{
  "num_hidden_layers": 15,
  "intermediate_size": 256,
  "vocab_size": 2048,
  "rope_theta": 1020.0,
  "bias": "none",
  "tie_word_embeddings": true,
  "init_std_up": 0.073,
  "max_grad_norm": 0.5,
  "warmup_steps": 0
}
Each number is 500 + 25 x the weight over the matrix's rms, rounded and kept within 0 to 999. Layers, rows and columns count from 0. Numbers have three digits each.

# layer 7 attention key, 32x96, rms 0.212, rows 0-31, columns 48-95
482545498500499495515471482550518482507510528472487525518509463511503492495505496495520508494507485508478483455525471522526457513542478511508494
478469550527532523486519451496479488480497493490481494507486505535478524453476496486451498517509521545536488503497464526474496454487490492493523
478432532518505467553495478523507444487534529491490543503470532455506476490532529501502494542483552491492506495459504482513540485572481540538551
520507456473496499516512488522452490488527507495517523543492495507507471462537482498515465499479533536490477522495490503482490479480502469510510
496564482484509475491499492517529487464479521486473519500491506485465509482454525515501509487484502506524484499490539494495478495453523469467462
515486516464500515477507488487465470502515499517485478531503532494533529484484478539491488535543466504516498493473503485481479477491449483467453
458484501496485482465498497481503487496464523484502531559480447516503518534513494425508508525484495532493492469503516499489554459497518502448528
510511507532491490539502482476475527507481458513444543470489505525510492508545515494538483490470532534514472507507470486512499521517485459518522
507457523515451530527478508485550521521470540519525452444464537510497476502523530504485467492519524476505517520465507528468456468467500521489494
488497535524526547488472464517494509531538525470469462557522501533542510526519502455502524519457523446526449508557522510454487456476542533513519
492550513491491499469505522505489459500505534537499493536489502504495461504508472493536502501500520485517525518468473512518539516479492518481499
513470465457485528493516531506491489468483495535467509523487460439469476500531504469493510481521501454444527469497486522539496518511530552492498
500495460494498518504522538483474498464484491475506489461490496494486486524483485460470523522503489489492515442478506469535524541524531533503490
525505494459465473514512528505475527486505477513506509493512538480493503520486508512510505506519507491484517474489490559549485507470501476495498
490513501516520488507509528461528509495495520508487466537505503498480464509504474465599517461500524499530455475572529467476498497518503524470513
555529493475470514515482533508472523503474559515524517458498496494486561533499459506491472486490458494452519494504550514521475471495494472476453
455512523519500489526513525480478483492505465505508474488481499528446521486493484457528541507503522518490521535485510539493505511518507523459506
475512460473490526541522507504503486465504458484491519503546505486520487496468486523489528482507504486531565505534437574480448527502541476440497
474497503532560478493492486479564454526479479470430515489475518504494479553492427525478510515523500528548423525531513452504477458524499488480472
498499534518519507500477478490447490489490489515533490480478515524547504503498494482492515491503442494472494487458469487499486510511491553504526
506513520508499499520503501489509509532499515490431452493510507469475477505508497455504527495541471478509502528521490506510502499477559501511501
461547475452479479517503549499495523456482487539542511490569495539512512457475453521554519450489514494449514509506491536517515547485486483559541
544493506469516501481502512463479552506519490500504502504504495527533502516499483472493536488539475479506537481507547513521484544514487533477473
533504490469517493555506494527523472484462534493499498499468488542505435524517540512497507498502485544498483446484512497510472503484483467511477
511489505476493504502512468525525456477517508529475476483521536504500503549495502495516457493488497527502497471505510525458504493501460486512460
507488483467494515483561506514490521461487484512465460502479492472499523469551518518484516464478482534490563536474545560518537543468511481492468
454499512551494495448474539496475452474518506459481464485489510527496482586486495498520527488502492464478493507504491515471524450486512484493505
513518502485522461524528473519470541488508495456500510518510512454547469465523503525462488482530505522443516427460523496489515509508541524485507
510519511489461433536501481520511549471484470533497490474467505498534542505512467486485484510519479532480510535485457503518498515508526510519456
502505530524535524477501499469476476481504475486537520472467491470513483480483491528493515489508488483474494478525481507510532510506491464508489
501495461499507497478496470458476510463496539524486515491523488510476466463511502485525502496515500463515511499495513491490510538457515505529509
510513527519474495515474503490550508469501509474494497511521447509480514514500505502510531492526511546472486516520532522472464485505485531536519